Each number is 128 + 24 x the weight over the matrix's rms, rounded and kept within 0 to 255. Layers, rows and columns count from 0.

# layer 4 MLP down (transposed), 768x224, rms 0.0528, rows 740-749, columns 0-111
[[113 130 147 118 162 155 127 132 138 107  90 177  95 125 133 125 123 125 116 148 141 155 150 128 112 103 100 124 145 163 155  79 119 129 145 137 159 113 159 150  86 113 159 130 135  89 179 105 134 144 114  94 155 119 138 104 156 125 155 115 157  84 134 119 116 172 141 165 112 124 120 106 112 104  90  82 130 111 123 116  96 121 103 111 126 133 150 155 124 130 160 133  77 171 147 140 138 109 107 133 139 129 131 155 102 165 104 149 142 126 158 133]
 [155 156 173 151 159 141  95 103 150 129 129 148 132 132 143 112 112 142 111 113 140 156 122 133 123 117 135 169 199 106 159 111 125 124 149 101 105 120 149 159 164 113 108 106 139 127 101 101  61  88 130 135 127 174 136 168 118 117 107  95 141 155 138 104 113 114  94 113  61 166 110 135 137 133 140 107 154  85 145 133 123 100 129 119 139 103 170 114 161 159 116 129 156  85 177 151 188 132 152 144 123 166 138 142 142 158 129 150 129 123 172 130]
 [132 164 149 146 120 116 135 131 158 113 122 142 194 119 127 133 146 100  95 121  95 124 111 124 112 102 125 156 128 116 110 141 111  86  65 129 136 144 111 137 123 134 120 123  96 128 106 128 134 125 109 112 112 107 157 106 148 121 153 169 157 102 123 194 112 101 109 182 110 148 180 123 144 127 157 152 162 130 137 110 114 147 104 160 144 139 147  86 124 151 151 111 183 115 117 151 136 109 118 204 114 109 157 126 140 150 161 135 104 113 138 126]
 [143 148 146  89 129 120 123 133 107 120 116 137 143 155 164 121 141 129 143 160 135 113 151 161 130 122 121  84 174 127 180 129 109 116 115  85 122 121  88 103 116 128 140 163 110 126 181 136 134 128 161 158 110 215 130 145 151 120 149 131 126 121 135 116 142 164 123 105 144 157 124 130  82  92 157 153  95 142 112 148 125 110 129 140 140 146 137 122 132 129 111 124 136 147 115 135 148 127 132  37  83  99 113 137 128 168 128 127 125  66 124 131]
 [145 127 162 129 116 149  98 135 125 116 148 127 123 137 162 146 113 139 124 166 116 135 138 135 122 116 139 111 142 100 138 133 134  60 134 108 133 116  78 120 163 134 121 113 119 137 123 118 174 147 139  89  81 110 130 115 136 162 119  96 129 167 144 109 106 166 143 186 131 126  80  97  77 121 120 107 105 104  83 118 125  99 150 142 142 101 111 130  98 138  81 148 138 147 105 182 137  77 151 130 152 112 104 120 119 136 143 117 172  82 166 129]
 [102 115 148 117 128 145 141 161 173  95 122 139 115  93 145 116  80 114 129  98 143 140 132 156 122 145  98 129 102 148 153 119 156 129 124 131 106 102 161 123 113 160 123 132 148 144 139 120 133 139 137 107 109 132 102 118 130 132 128 173  61  86 115 134  92 142  99  95 116 151 149  89 154 131  85 148 118 126 143  91 107 146 107 139 156 118 151 162 126 142 141 144 123 132 169 165 126 120 126 131 106 174 102 125 138 133 114  90 133 129 116 143]
 [155 111 104 146 150 108 113 147 161 148 120 155 169 107 111 104 144 117 162  74  84 131  99  95 138 128 115 176 168 125 141 117 101 120 120 122 137 137 175 137 180 127 150 110 160 115  89 102 120 151 124  64 110  95 116  80 175 122 149  89 114 109 161  72 122 117 150 133 146 130 136 112 142 118 172 138 153 140 127 140 139 132 146 137 111 163 112 118 124 130 105 150 136 114  90  97 109  63 139 140 125 156 134 161  99 122  95  90 115 123  78 146]
 [141 164 135 129  87 106 106 180 110 172 113 106 144 133 142 132  93 155 124 112 138 129 143 119 152 105 113 115 122 154 135  95 141 141 166 146 118 126 109 150 170 160 129 156 137 125 103 125 136 117 156 105 128 159 147  96 154 123 150 159 115  86 155  94 141 120 142 124 166 156 157 128 127  91 143 140 144 112 112  99  88  90 191 117 107 184  82 113 153  72 129 128 127 110 129 123 127 135  93 131 104  92  92 159 139 101 128 107  95 166 119 109]
 [ 82 123 159 134 157 162 148 130 107 109 143 151 118 120 158 135 130 149 104 122  99  97 136 134 118 100 138 120  98 124 132 143 188 132 160  86 150 134  55 169  96 112 199 146 152 135 153 116 103 125 116 120 140  47 123 158 134 106 148 115 138 141 123 152  78 204 105 142  89 122  62 110 130 117 147  80 150 145  85 121 151 150 111 120 157 159 106 116 104 135 116 143 149 145 143  99  67 172 129  83 172 150 148 112 152 148  98 160 179 148  97 130]
 [137 102  70 134  97 141 107 129 142 140 116 118 110 107 120 134 111 143 141 129 162 115  92 118 108 113 137 121 154 122 126 139  99 119 122 117 123 143 114 144 125 127 119 122 145 120 112 171 139 120 119 127 129 197  86 148 103 119 148 122 128 171 144 136  81 183 142 168 110 132 113 173 134 122 114 136 147 140 115 124 135 121 150 122 151 130 134 118 146 135  92 147 129 129 114 121  96 115 135 125 151 156 135 116 138 102  98 125 144  78 179  90]]
# layer 4 MLP gate, 768x224, rms 0.0642, rows 741-750, columns 0-111
[[ 88 153  98  99 126 158 123 161 143 145 146 112 150 138  72 142 144 132 154 179 122 111 165 103 156  92  91 165 137 115 112 149 146 102 134  96 142 151 143 138 154  91  92 102 120 123 151 117 108 149 111 132 162 103 111 114  80 124 150 108 124 106 159 137 146 101 158 137 120 103 125 119 105 133 165 106 132 164 142 130 103 129 118 102 112 106  97 107 137 176 173 140  86 141 139 142 106 123 135 120 162 109 153 138 106 129 190 153 179 139 114 111]
 [ 82 139 103 117 123 142 126 165 120 126 123 111 147 139  91 107 116 118 121 133 141 149 152 152 128 118 114 127 139 135 137 132 110 163 110 140 136 136 147 154 133 123 141 157  84 103 165 125 134 100 156 145 168 115 102 150 104 108 125  64 115  88 111 156 161 127 145  97 165 144 155 116 175 100 166 157 175 143 129 117  92 122 165 103  63 113  94 121 106 146 166 143  91  89 154 130 130 161 120 153 135 109 131 131 104 152 141  81 139 133 101 141]
 [128 172 134 129 113 134 111 139 101 144  97 126 132 134 115 132 154 141 104 154 190 156 118 146 143 148 131 126 135 101 161 169 104 137  91 120 150 103 194 125 132 164 156 141 134 138 141 140 146 111 120 114 151 119 120 121 131 131 128 111 106  91 182 151 144 128 112 105 120 151 140 135 152 126 105 122  84 116 145 130 103 145 185  76 144 114 113 122 157 122  97 165 130 124 113 147 138 162 114 136 158 132 158 126 121 114 153 145 102 129 122 118]
 [140 156 104  76 162 122 151 143  96 128 144  61 115  98 109 133 118 182 169  96 145 109  99  87 128 117 165 121 100 138 101 108 136 151 130  46 127 124 142 126  93 125  83 164 183 129 134 145 112 114 129 108 153 126 125 126 142  88 157 144 122 111 111 115  89 118 166 143  95 135 125 139  92 129 148 117 137 144 149 147 155 114 118 169 131 131  80 139 138 151  99 138 146 142 117 129 120  78 102 137 127  82 168 139 114 151 134 125 162 141  89 126]
 [ 79 222 124 124 135 143 126 144 141 117 122 153 133  90 151 166  85 134 137 115 104 133 143 124  98 162 134 109 135 147 116 114 127  84 138 123 129 157 134 173 163 133 135 125  89 155 149 120 119 137 142 135 176 101  98 114 152 146 150  65 131 118 116 146 121  98 121 116 123  93 159 142 125 159 105 123  99 123 101 170 127 115 167 122 133 204 152 123 170 123 127 173 170 124 164 117 153 146 105  93 135 142 122 123 122 139 142 128 123 129 160 132]
 [ 92 127 141  89 100 160  92 101 112 125  91 103 169 103 134 112 117 116  77 142 181 175 146 143 162 117  80 118 138 139 125  96 147  84 126 145 160 126 151 104  90 106 123 162 132 126 167 116 164 131 140 114 111  87 130 167 102 111 163 171 101 112 127 147 166 106 141 173 157 133 107 135 102 111 140 155 121 147 100 103 109 163  84 120 105 115 117 172 143 168 147 148 136  93 126 121 131 133 133 104 151 154 121 104 153  97 124 180  98 105  81 140]
 [101  83 131 111 164 125 100 123 109 138 135  97 171 139 134 103 117 118 149 140 100 170  63  86 111 122 137 131  93  88 153 151 174 174  99 172 163 154 122 148 149 112  86 157 154 132 106 135 153 149 116 143 137 152 143 107  98 129 132 116 111 139  96 122 101 108  84 136 136 129 139 108 143 126 158 157 113 130 119 119 151 166 123 132 121 125 136 146  92 140 183 161 139 142 150 154 134 116 108 137  77 126 109 113 111 112 127 152 105 147 141  96]
 [129 170  99 109 102 141 104  86 155 126 146  84 124 116 126 127  93 158 159 115 201 147 111 108 123 140  89 162 104 143 116  98 156 178  99 174  95 127 133 176 171 158  82  88 117 108 107 149 134  87 127 181 118  83  95 132  81 128 137 108 134 121 168 143 148 103 124  99 180 134 159 114 106 176 100 136 106 126 165 141 138  96 169 141 132 108 110 122 106 152 143  95 130 115 119 137 111 131  70 150 158 154 127 133 119  95  98 116 133  90 101 113]
 [ 92 116 123 118 174 143 104 146 137 118 128 125 118 121 129 131 121 158  87  99 145 149 119 157 116 137  87 132 132 146 107 101 145 135 156 164  81 132 121 167 129 137 127  91 137 126 150 103 148 172 138 112 131 132 131 137 130 122 101  95 131 155 136 135  89 121  93 118 155 173 101 118  90 121 115 102 184 120 102 132 125 143 121 102 125  88 127 124 122  98 131 156 129  64 118 111 117 137  98 162 110 138 147 126 116 147 137 113 121 127 125 139]
 [ 93 126 140 105 131 149 155  90  60 161 153 161 148 106 116 129 111 110 141 123 143 128 108 125 133 138 123 109  95 104  96 139 117 104 129 133 116 146 102 152 113 103  98 148 129  89 118  81 145 148 157 123 136  82 116 100  98 148 168 159 152 137 118 116 128 106 162 198 119 128 125 100 152 174 140 148 133 136 125 104 135 131 156 120 135 217 114 172 184 145  99  99 134 149 172 121 124 145 108 134 180 151 164 121 153 112 159 146 130 128 140 130]]
# layer 4 MLP up, 768x224, rms 0.0627, rows 741-749, columns 0-111
[[160 137 127 166  88 138 133 138 127 146 105 124 120 128 132 104  90 148 125 162 100 116 120  93 132 145 146 134 145 165 112 112 122  91 122 135 105 155 124 152 131 109 124 129 146 133 131 148  97 160 133 144  99  91 161 108 152 116 159 150  98 144 139 136 134 129 168 165 184 127 136 135  97 145 127  99 173 100 143 151 163 115 107 158 112 156 120  90 103 144 109  90  91 124 149 139 137 131 147 136 113 125 136  91 136 165 123 168 110 145 137 131]
 [105  93  80 142  97 136 153 143  99 130 155 179 161 119 147  79 151 160 115 119 117 130 140 144 138 121 130 148 130 137 124 154 124 127 107 144 104 122 140  87 133 113 100 138  90 123 131 107 141 102 164 125 142 154  89  93 137 113 126 128 142 132 131 133 120 120 120 107 154 120  95 117 128 107 139 159 107 127 135 137 142 129 142  90 112 137 126 118 141 121  94 150 155  71 117 107 131 141 164 125  83 109 136 131 145 139 126 122 104 132 147 154]
 [114 146 139 122 102 157 101 107 112 118 180 149 136 132 116 168 179 118 137 101 107 142 113 129 115 109 112 122 138 184 140 117 108 135 135 183 144 114 161 134 121 113 158 118 143 150  99 113 131 141  78 132 104 129 147 138 131 121 109 118 129 157 134 137 145 123 138 144 105 182 135 120  77  92 149 151 100 124 131 149  87 155 137 162 146 120 117 145 131 130  81  83 137 136 121 137 125 142 115 126 137 157 126 156 120 102 136 126 133 133 147 124]
 [129 114 116 133 161  99  99 135 179 151 133 141 119 172 121 125 104 128 155 133 116 114 121 112 166 143 119 110 140 142 200 111 139 119 132 145 101 158 128 199 141 166 105 167  94 123 114 156 106  99 137 155 109 139  98 148 153 111 168 103 131 118 105 144 138  91  92 115 132 116 138 142 106 184 107  95 120 132 172 117 126 109 117 123 116 109 143 137 115 109 103 133 156 100 108 170 127 145 156 107  92 140 139 121  83 112 105 155 127 119  81 163]
 [167  81 109 134 176 103 116 161 146 155 112 135  98 113 123 142 127 133 125 152 139 139 164 138 139 136 114 177 127 134 143 163  93 153 114 130 103 132 118 132 134 117 185 130 125 101 151 148 117 129 110 120  80 139 127 102 133 119 135 131 140 114 139  76 166 127 116 135 114  91 141 124 140 136 139 111 155 148 146 152 145 101 115  86  89  80 100 106 143 150 119 119 155 114 123 125 138 108 120 145  66 152  86  84 136 130 133  88 116 125 149 122]
 [159 131  98 146 150 124  81 123 146 135 122 110 155 152 129 129 157 179 123 156 154 154 137 114 126  83  85 138 123 175 101 137 129 182 127 153 139 125 127  94 167 160 124 121  56 146 108 147 141 122 171  81 119 148 147 158 148 142 129  98 152  89  84 118 152 114 136 119 105 167 110 139 134 131  87 143  96 128  98 113 140 132 106 129 151 129 142 133 104 133 147 114 119 135 157 128 110 125 168 123 106 120  67 143 139 103 113  92 118  84 152 147]
 [ 89 139 103 137 146 164 175  83 156  90 152  84 123 159 128 170 127 162 136 172 149 164 130  80 131 108 114 130 120 106  98 121 121 112  95 133 122  98  97 153 113 125 118 119 149 150  80 169 140  94 106 132 144 147 135 144 142 132 110 158 115  96 126 132 140 150 150 157 137 115  91 146 131 131 135 108 141 102 145 101 156  97 127 122 111  87 117 144 126 132 173 126 107 126 148 148  95 117 146 140 141 155 101 122 146 124 126 146 143 122 142 131]
 [119 171  91 162 145 118 119 135 143 176 120 109 129 141 134 134 102 136 125  92 130 145 105 175 126 120  79 154 113 139 100  95 136 143 108 161 128 117 122 144 118 162 108  96 100 131 148 108 114  72 103 184 150  89 133 101 132 154 143 105 106 127  94  96 122 105 133 117 102 116 142 105 121 121 118 138 125 189 110  97 128 116 133 122 113  86 109 148  93 139 155 149 104 118 122 147 135 127  79 141 128 130 125 145 136 121 120 100  85  58 111 137]
 [153 132 149  80  98 144  90 103 108 146 125 148 132  69 133 115 156  88 150 134 131 153 121 155 161 141 113 127 107 115 151 160 139 118 127  96 130 128 117 147 112 174 133  81 145  89 125 108 108 168 132 123 115 115 128 129 124 155 135 134 103 157 117 149 144 124 122 158 155 136 131 137 123 177  83 131 159 129 130 165 109 123 134 138  81 136 129 130 151 136 120 146 166 107 117 153 135 145 133 118 123 121 142 154 124 165 156 133 157 113 139 176]]